config = dict(
    vocab_size=5021,
    norm_eps=1e-06,
    positions='rope',
    rope_fraction=0.75,
    tie_embeddings=False,
    extras=['some layers without attention', 'capped logits'],
    decay_shape='linear',
    seq_len=512,
)
Each number is 50 + 15 x the weight over its row's rms, rounded and kept within 0 to 99. Layers, rows and columns count from 0. The size before them is the row's rms in percent of the matrix's.

# layer 9 attention value, 64x64, rms 0.36, rows 0-50, columns 0-63
113:63 77 33 37 86 59 49 72 65 40 50 58 59 57 57 57 59 57 46 45 36 51 36 45 52 42 33 57 37 72 58 44 71 73 51 32 17 54 31 41 54 56 27 55 66 54 35 35 44 17 30 43 60 49 45 85 56 55 38 73 77 38 36 48
107:42 16 43 40 45 19 76 71 52 65 33 42 57 49 85 53 39 61 59 35 34 50 84 42 41 57 62 44 57 52 49 48 44 41 30 64 39 61 45 40 42 79 48 58 59 57 31 43 70 22 48 39 67 45 62 53 47 40 32 39 36 83 46 31
100:35 49 51 42 64 61 42 69 11 29 35 31 59 46 71 37 68 64 56 55 52 75 74 54 48 74 64 48 47 52 54 46 39 38 44 45 75 62 57 45 28 62 46 75 44 48 30 50 32 43 25 66 72 57 75 33 56 83 38 57 46 29 47 40
097:34 50 43 51 48 28 26 54 63 44 45 32 53 46 24 48 70 66 34 45 68 26 80 62 52 51 44 58 45 95 50 34 64 45 44 52 53 50 56 65 43 40 38 60 16 56 43 57 54 68 41 20 52 38 67 40 81 62 51 56 59 70 23 51
113:60 57 60 42 58 34 35 41 47 55 40 16 57 25 49 70 46 46 56 42 35 42 20 63 40 52 46 56 61 58 44 38 48 23 73 41 46 55 64 73 90 37 65 28 52 74 46 49 48 84 52 22 45 70 63 57 62 55 40 56 46 80 59 50
109:54 60 77 37 45 16 48 48 49 55 56 50 66 30 77 53 44 67 36 44 66 64 34 45 35 53 25 39 55 54 45 47 68 37 28 38 59 41 49 26 66 65 51 47 19 81 57 37 83 65 53 48 69 37 49 53 78 61 58 55 27 38 62 38
123:73 65 51 36 54 39 54 70 54 74 44 45 54 46 59 59 46 44 39 71 68 50 37 65 62 47 52 92 44 37 56 23 31 25 27 29 56 53 58 32 48 39 32 38 66 26 71 50 45 40 36 42 54 43 61 73 54 55 74 59 36 69 45 85
107:84 35 26 37 34 69 52 63 63 33 54 40 47 79 72 73 47 32 42 54 79 43 72 71 30 40 43 43 73 46 41 39 49 16 39 60 62 68 40 34 26 48 48 54 83 71 43 52 51 62 55 34 61 55 58 59 46 39 40 47 45 52 51 36
094:39 59 45 30 29 65 43 50 63 39 75 48 51 86 78 74 32 58 48 70 60 33 47 37 39 26 59 66 15 47 73 45 72 60 26 47 50 63 36 61 65 60 44 53 50 66 44 59 52 35 69 35 38 39 70 46 52 33 54 51 68 63 60 74
105:41 50 49 76 37 69 35 43 70 65 38 64 59 35 27 41 70 48 66 59 39 54 58 41 66 14 65 28 51 35 53 41 51 32 32 61 50 49 58 16 64 59 43 84 49 57 38 57 32 38 49 48 21 59 57 62 41 33 42 46 53 46 47 91
118:52 27 83 45 45 55 79 50 34 54 66 45 48 71 43 58 48 50 51 55 23 45 67 44 38 55 63 48 54 35 51 50 87 46 39 50 38 55 54 55 28 54 33 48 56 78 36 50 64 61 64 89 39 60 42 35 23 70 28 27 65 68 50 70
111:44 48 56 45 66 34 38 29 50 47 41 42 47 42 32 68 59 47 61 41 73 44 76 59 38 33 58 33 04 72 76 52 42 73 46 69 37 63 61 62 36 49 53 40 53 32 65 40 72 69 58 59 30 67 51 12 44 67 50 73 52 50 42 55
097:60 39 93 76 49 52 71 71 70 22 39 63 46 47 31 56 37 41 71 53 60 41 82 44 40 39 66 60 46 47 48 47 54 42 47 57 51 37 69 57 63 44 56 32 40 52 16 72 73 68 49 27 65 33 23 56 40 46 44 66 60 50 63 54
105:35 30 37 65 27 66 55 46 79 38 31 60 46 62 71 27 54 43 41 58 48 49 71 51 62 22 26 49 42 77 67 45 27 41 39 36 50 49 57 64 47 81 35 71 80 62 57 64 64 48 38 36 39 59 32 53 51 62 66 60 29 52 34 34
112:49 51 49 60 46 28 81 51 34 36 64 46 57 69 51 27 69 27 24 58 26 47 41 62 42 60 54 47 58 35 74 72 44 66 36 56 38 55 75 31 37 43 52 59 59 97 61 47 45 65 52 59 55 61 52 58 60 50 28 60 71 75 63 68
100:17 54 32 40 45 38 48 54 50 61 50 48 55 57 75 45 43 55 31 48 20 67 79 55 37 80 67 43 50 22 39 62 49 57 50 04 86 42 39 65 43 46 52 48 43 36 52 63 46 59 41 51 50 45 35 57 49 55 71 68 53 46 46 16
109:50 25 47 42 41 39 57 38 57 72 41 65 49 58 40 57 33 53 65 38 34 42 38 68 26 72 60 47 43 62 59 44 52 49 54 25 38 58 52 27 33 47 28 46 22 42 53 51 25 27 03 72 63 61 38 54 45 21 52 60 24 55 56 68
111:49 60 16 48 72 40 03 47 61 66 51 58 78 59 43 76 50 57 62 45 39 34 44 61 65 71 57 44 65 48 55 51 29 43 27 57 78 41 47 57 66 64 65 35 52 58 52 57 44 71 49 67 80 55 57 41 38 54 70 57 42 31 32 31
103:30 37 43 33 65 80 53 39 35 84 64 63 46 32 31 42 61 43 41 49 43 46 78 60 40 58 20 68 49 46 76 35 68 40 65 35 67 89 34 45 52 43 55 63 52 39 62 72 59 58 58 57 57 69 63 47 51 64 72 40 45 68 55 68
101:44 38 42 56 52 44 47 66 46 30 68 56 39 39 17 48 47 58 75 83 31 24 46 72 52 44 40 49 20 38 36 76 63 55 34 77 34 79 39 72 69 64 62 48 48 53 36 64 43 43 75 64 54 33 60 48 41 39 42 49 43 42 25 48
093:76 53 36 43 23 52 67 68 57 70 45 38 43 42 38 64 96 71 27 61 36 49 50 28 58 58 51 37 69 35 46 58 68 57 63 56 78 67 37 62 57 55 38 41 34 50 51 09 47 49 45 60 44 50 51 39 28 63 55 59 68 50 75 60
098:50 65 48 49 20 29 42 34 12 42 17 43 50 45 31 37 24 46 45 50 58 58 49 36 37 33 42 45 51 52 43 55 50 62 54 47 71 46 59 43 50 57 39 46 69 44 63 88 33 55 45 87 25 47 46 59 25 36 73 48 75 41 40 39
098:42 61 57 63 49 57 58 72 85 50 24 69 33 39 60 55 56 58 58 33 63 48 29 62 32 33 51 58 41 65 21 60 59 59 22 50 70 26 76 59 37 54 39 46 51 24 54 35 31 34 24 43 58 50 55 63 55 56 35 48 16 38 62 43
111:51 07 28 90 58 30 74 39 39 35 69 45 40 55 34 93 57 28 54 68 30 50 35 38 41 51 57 46 49 40 43 49 38 69 48 52 44 34 38 48 34 55 42 85 60 49 58 40 45 46 58 42 61 43 58 34 53 33 32 62 56 42 50 39
104:47 61 14 50 24 72 47 59 64 31 44 65 51 33 25 54 63 40 59 63 31 40 60 26 26 44 54 59 52 26 55 46 42 32 49 33 52 59 36 23 42 47 50 37 78 80 61 37 52 55 56 36 57 37 41 54 53 37 82 45 36 77 68 46
106:61 54 32 44 54 26 40 58 70 15 53 52 65 47 44 41 49 46 51 48 26 38 54 51 71 84 53 42 56 17 41 56 41 37 64 51 41 35 57 48 32 34 83 79 59 49 68 54 53 25 56 54 63 59 66 70 33 36 82 38 42 43 42 67
116:51 61 48 48 57 49 63 42 34 32 41 62 50 31 91 42 65 57 61 43 55 37 40 67 62 29 35 53 49 81 51 54 66 51 23 90 67 54 68 79 60 24 39 55 49 34 44 54 33 59 48 81 50 56 69 66 43 66 63 43 48 47 66 41
111:50 40 39 26 15 55 49 44 42 10 70 31 51 27 54 57 47 35 64 52 20 23 45 18 51 46 48 55 40 58 57 87 35 32 39 43 34 31 46 43 40 51 53 24 45 55 46 41 44 56 61 46 50 57 58 41 69 53 61 68 80 41 44 45
124:64 50 43 58 43 80 61 71 42 42 46 43 69 53 57 81 44 50 51 71 73 29 33 40 53 50 62 61 74 44 52 55 45 84 50 37 58 52 66 56 44 81 52 58 46 30 56 44 49 28 41 95 50 48 57 94 53 46 50 34 51 64 55 39
093:44 63 63 45 60 20 43 34 44 52 60 51 62 39 71 81 63 43 46 30 53 42 86 78 44 33 52 36 58 16 58 26 46 80 30 40 33 54 69 46 53 53 52 55 52 73 60 48 34 38 34 50 40 45 52 44 80 44 66 52 30 39 57 34
100:61 47 51 23 58 54 52 26 49 49 37 30 39 55 50 51 60 63 55 66 28 21 54 41 40 77 57 60 56 73 58 48 75 40 48 36 60 71 44 43 68 19 43 55 82 45 68 54 65 49 49 82 54 29 49 33 62 28 41 24 64 45 52 24
108:79 46 44 58 33 47 39 45 41 21 40 38 51 50 49 44 62 55 63 53 84 37 43 52 50 77 71 50 29 31 34 27 37 40 20 60 61 59 46 58 79 52 27 45 43 47 51 22 23 57 50 67 20 65 41 53 52 49 51 44 29 40 47 72
098:55 45 48 56 52 70 67 41 47 44 63 19 46 57 30 39 57 62 67 35 64 62 38 43 82 57 58 33 49 57 66 30 40 48 80 73 60 36 47 60 67 41 49 61 36 40 39 46 20 42 79 79 61 53 76 36 36 20 47 36 69 57 63 49
093:73 59 32 57 55 76 49 47 78 46 30 21 53 45 55 69 59 44 32 54 53 44 31 51 45 78 55 71 27 63 53 39 71 71 60 42 38 63 40 61 76 19 22 24 70 42 56 32 30 55 43 58 55 30 53 33 48 37 51 57 51 62 57 47
096:33 50 22 46 39 31 59 17 75 48 42 68 48 54 18 37 89 49 49 50 17 48 51 50 31 42 47 48 14 61 72 43 50 68 52 64 58 57 44 53 49 57 35 69 72 63 60 30 48 40 36 65 55 44 54 48 32 58 63 69 52 52 67 61
095:41 68 83 67 49 38 50 51 63 42 48 32 49 61 24 44 51 43 60 47 53 64 64 32 58 81 59 66 82 41 57 65 43 71 44 39 27 43 47 55 39 60 62 47 16 43 56 52 60 50 62 41 51 58 36 50 42 60 72 54 59 86 08 38
083:53 39 31 57 50 68 47 68 55 42 48 51 54 57 58 74 41 47 69 48 51 54 61 25 50 24 26 40 38 58 64 40 52 39 69 07 36 60 39 38 19 58 47 37 73 62 33 26 57 59 58 31 47 54 59 52 34 74 21 28 50 50 28 29
092:71 62 52 43 56 60 37 59 54 54 44 38 47 47 39 49 44 65 41 83 30 84 31 46 39 19 63 33 25 21 40 66 45 44 51 42 57 29 34 39 58 33 51 58 38 34 50 36 59 57 52 52 56 34 32 36 44 66 66 47 99 39 41 52
091:24 67 26 59 70 74 51 48 53 46 49 29 53 76 59 28 40 50 23 55 41 65 39 61 36 36 49 50 62 57 32 72 52 69 35 73 36 40 47 63 34 18 61 49 42 61 44 66 32 54 68 35 73 39 74 50 77 50 37 66 56 55 59 30
097:28 40 59 42 28 57 72 43 62 79 28 64 61 51 67 69 30 19 68 59 68 45 36 41 48 36 37 49 49 31 69 42 58 77 56 52 45 17 69 52 68 56 77 36 57 37 51 49 51 38 61 52 26 56 40 73 68 59 59 42 47 70 53 32
090:44 35 49 48 69 58 51 45 38 59 60 52 34 68 39 57 46 48 46 28 65 27 75 73 51 43 73 37 34 28 41 08 54 72 50 39 21 39 70 49 45 25 66 84 57 68 32 47 37 31 68 57 54 40 54 23 42 46 47 44 46 44 50 51
087:56 31 44 49 40 48 58 50 81 86 54 63 40 47 64 51 40 46 36 74 70 30 24 58 51 54 60 51 43 43 58 62 70 49 54 58 46 52 28 37 46 90 69 60 27 40 21 56 47 40 51 46 54 48 62 51 27 79 57 46 42 24 27 72
092:48 39 33 81 67 53 40 43 71 55 64 49 71 62 55 39 74 52 43 59 59 59 45 51 52 31 65 59 41 57 76 05 30 49 24 26 56 48 63 60 35 56 65 31 42 57 81 61 69 39 52 43 73 75 47 42 44 65 61 64 39 36 44 47
093:76 28 74 34 47 58 50 51 71 43 67 35 27 42 37 48 27 40 66 30 44 56 38 77 51 42 46 63 33 23 53 44 61 51 74 52 63 25 51 46 20 56 60 57 52 54 80 31 76 35 49 68 55 80 51 65 32 58 44 55 53 34 59 51
096:58 32 58 76 55 68 68 67 57 57 40 51 32 56 54 46 56 24 79 68 35 61 54 17 24 54 46 58 62 53 53 16 41 43 27 77 73 52 40 57 62 64 22 61 47 40 49 65 69 24 62 61 54 47 62 34 40 63 53 47 28 57 42 44
091:57 50 68 56 30 42 45 06 45 21 56 58 43 14 85 29 41 27 50 60 13 51 35 63 53 45 56 53 49 54 55 76 43 46 58 52 25 32 63 62 40 50 46 50 45 63 30 62 62 41 42 55 29 34 52 53 50 44 61 55 70 35 44 43
111:55 51 44 48 45 41 51 29 59 62 46 52 48 50 37 47 68 31 24 52 48 55 19 77 57 53 50 70 78 66 72 50 33 47 54 34 41 53 37 56 43 39 21 64 91 44 63 68 59 59 13 42 48 45 33 60 57 39 44 39 63 84 35 47
079:41 65 58 60 61 64 70 60 43 53 58 43 49 36 34 36 48 26 61 63 74 43 24 44 60 52 42 51 43 14 15 60 58 17 41 62 54 41 70 35 53 27 51 31 50 50 56 33 61 42 30 52 51 37 60 57 45 43 38 47 93 49 82 49
099:74 45 30 46 71 59 62 43 54 90 48 45 37 29 44 49 64 40 51 51 51 52 46 45 52 35 49 58 37 55 66 50 39 53 60 62 28 53 51 28 65 68 61 39 45 47 55 59 72 46 39 35 75 29 54 41 99 39 23 59 54 65 67 61
098:55 48 63 58 46 34 89 73 70 59 48 47 51 36 62 47 73 42 42 20 63 52 46 24 39 25 74 43 33 31 53 40 37 66 47 64 59 41 71 47 41 68 46 71 57 58 46 50 30 57 43 07 57 73 52 41 42 62 58 53 51 52 58 19
099:63 63 48 23 42 11 52 58 55 45 52 70 59 26 46 67 62 40 39 49 42 46 57 58 57 72 72 48 52 21 52 54 08 55 56 30 46 22 16 59 54 29 54 38 56 40 48 66 31 42 37 30 56 31 53 55 67 51 60 68 65 58 47 61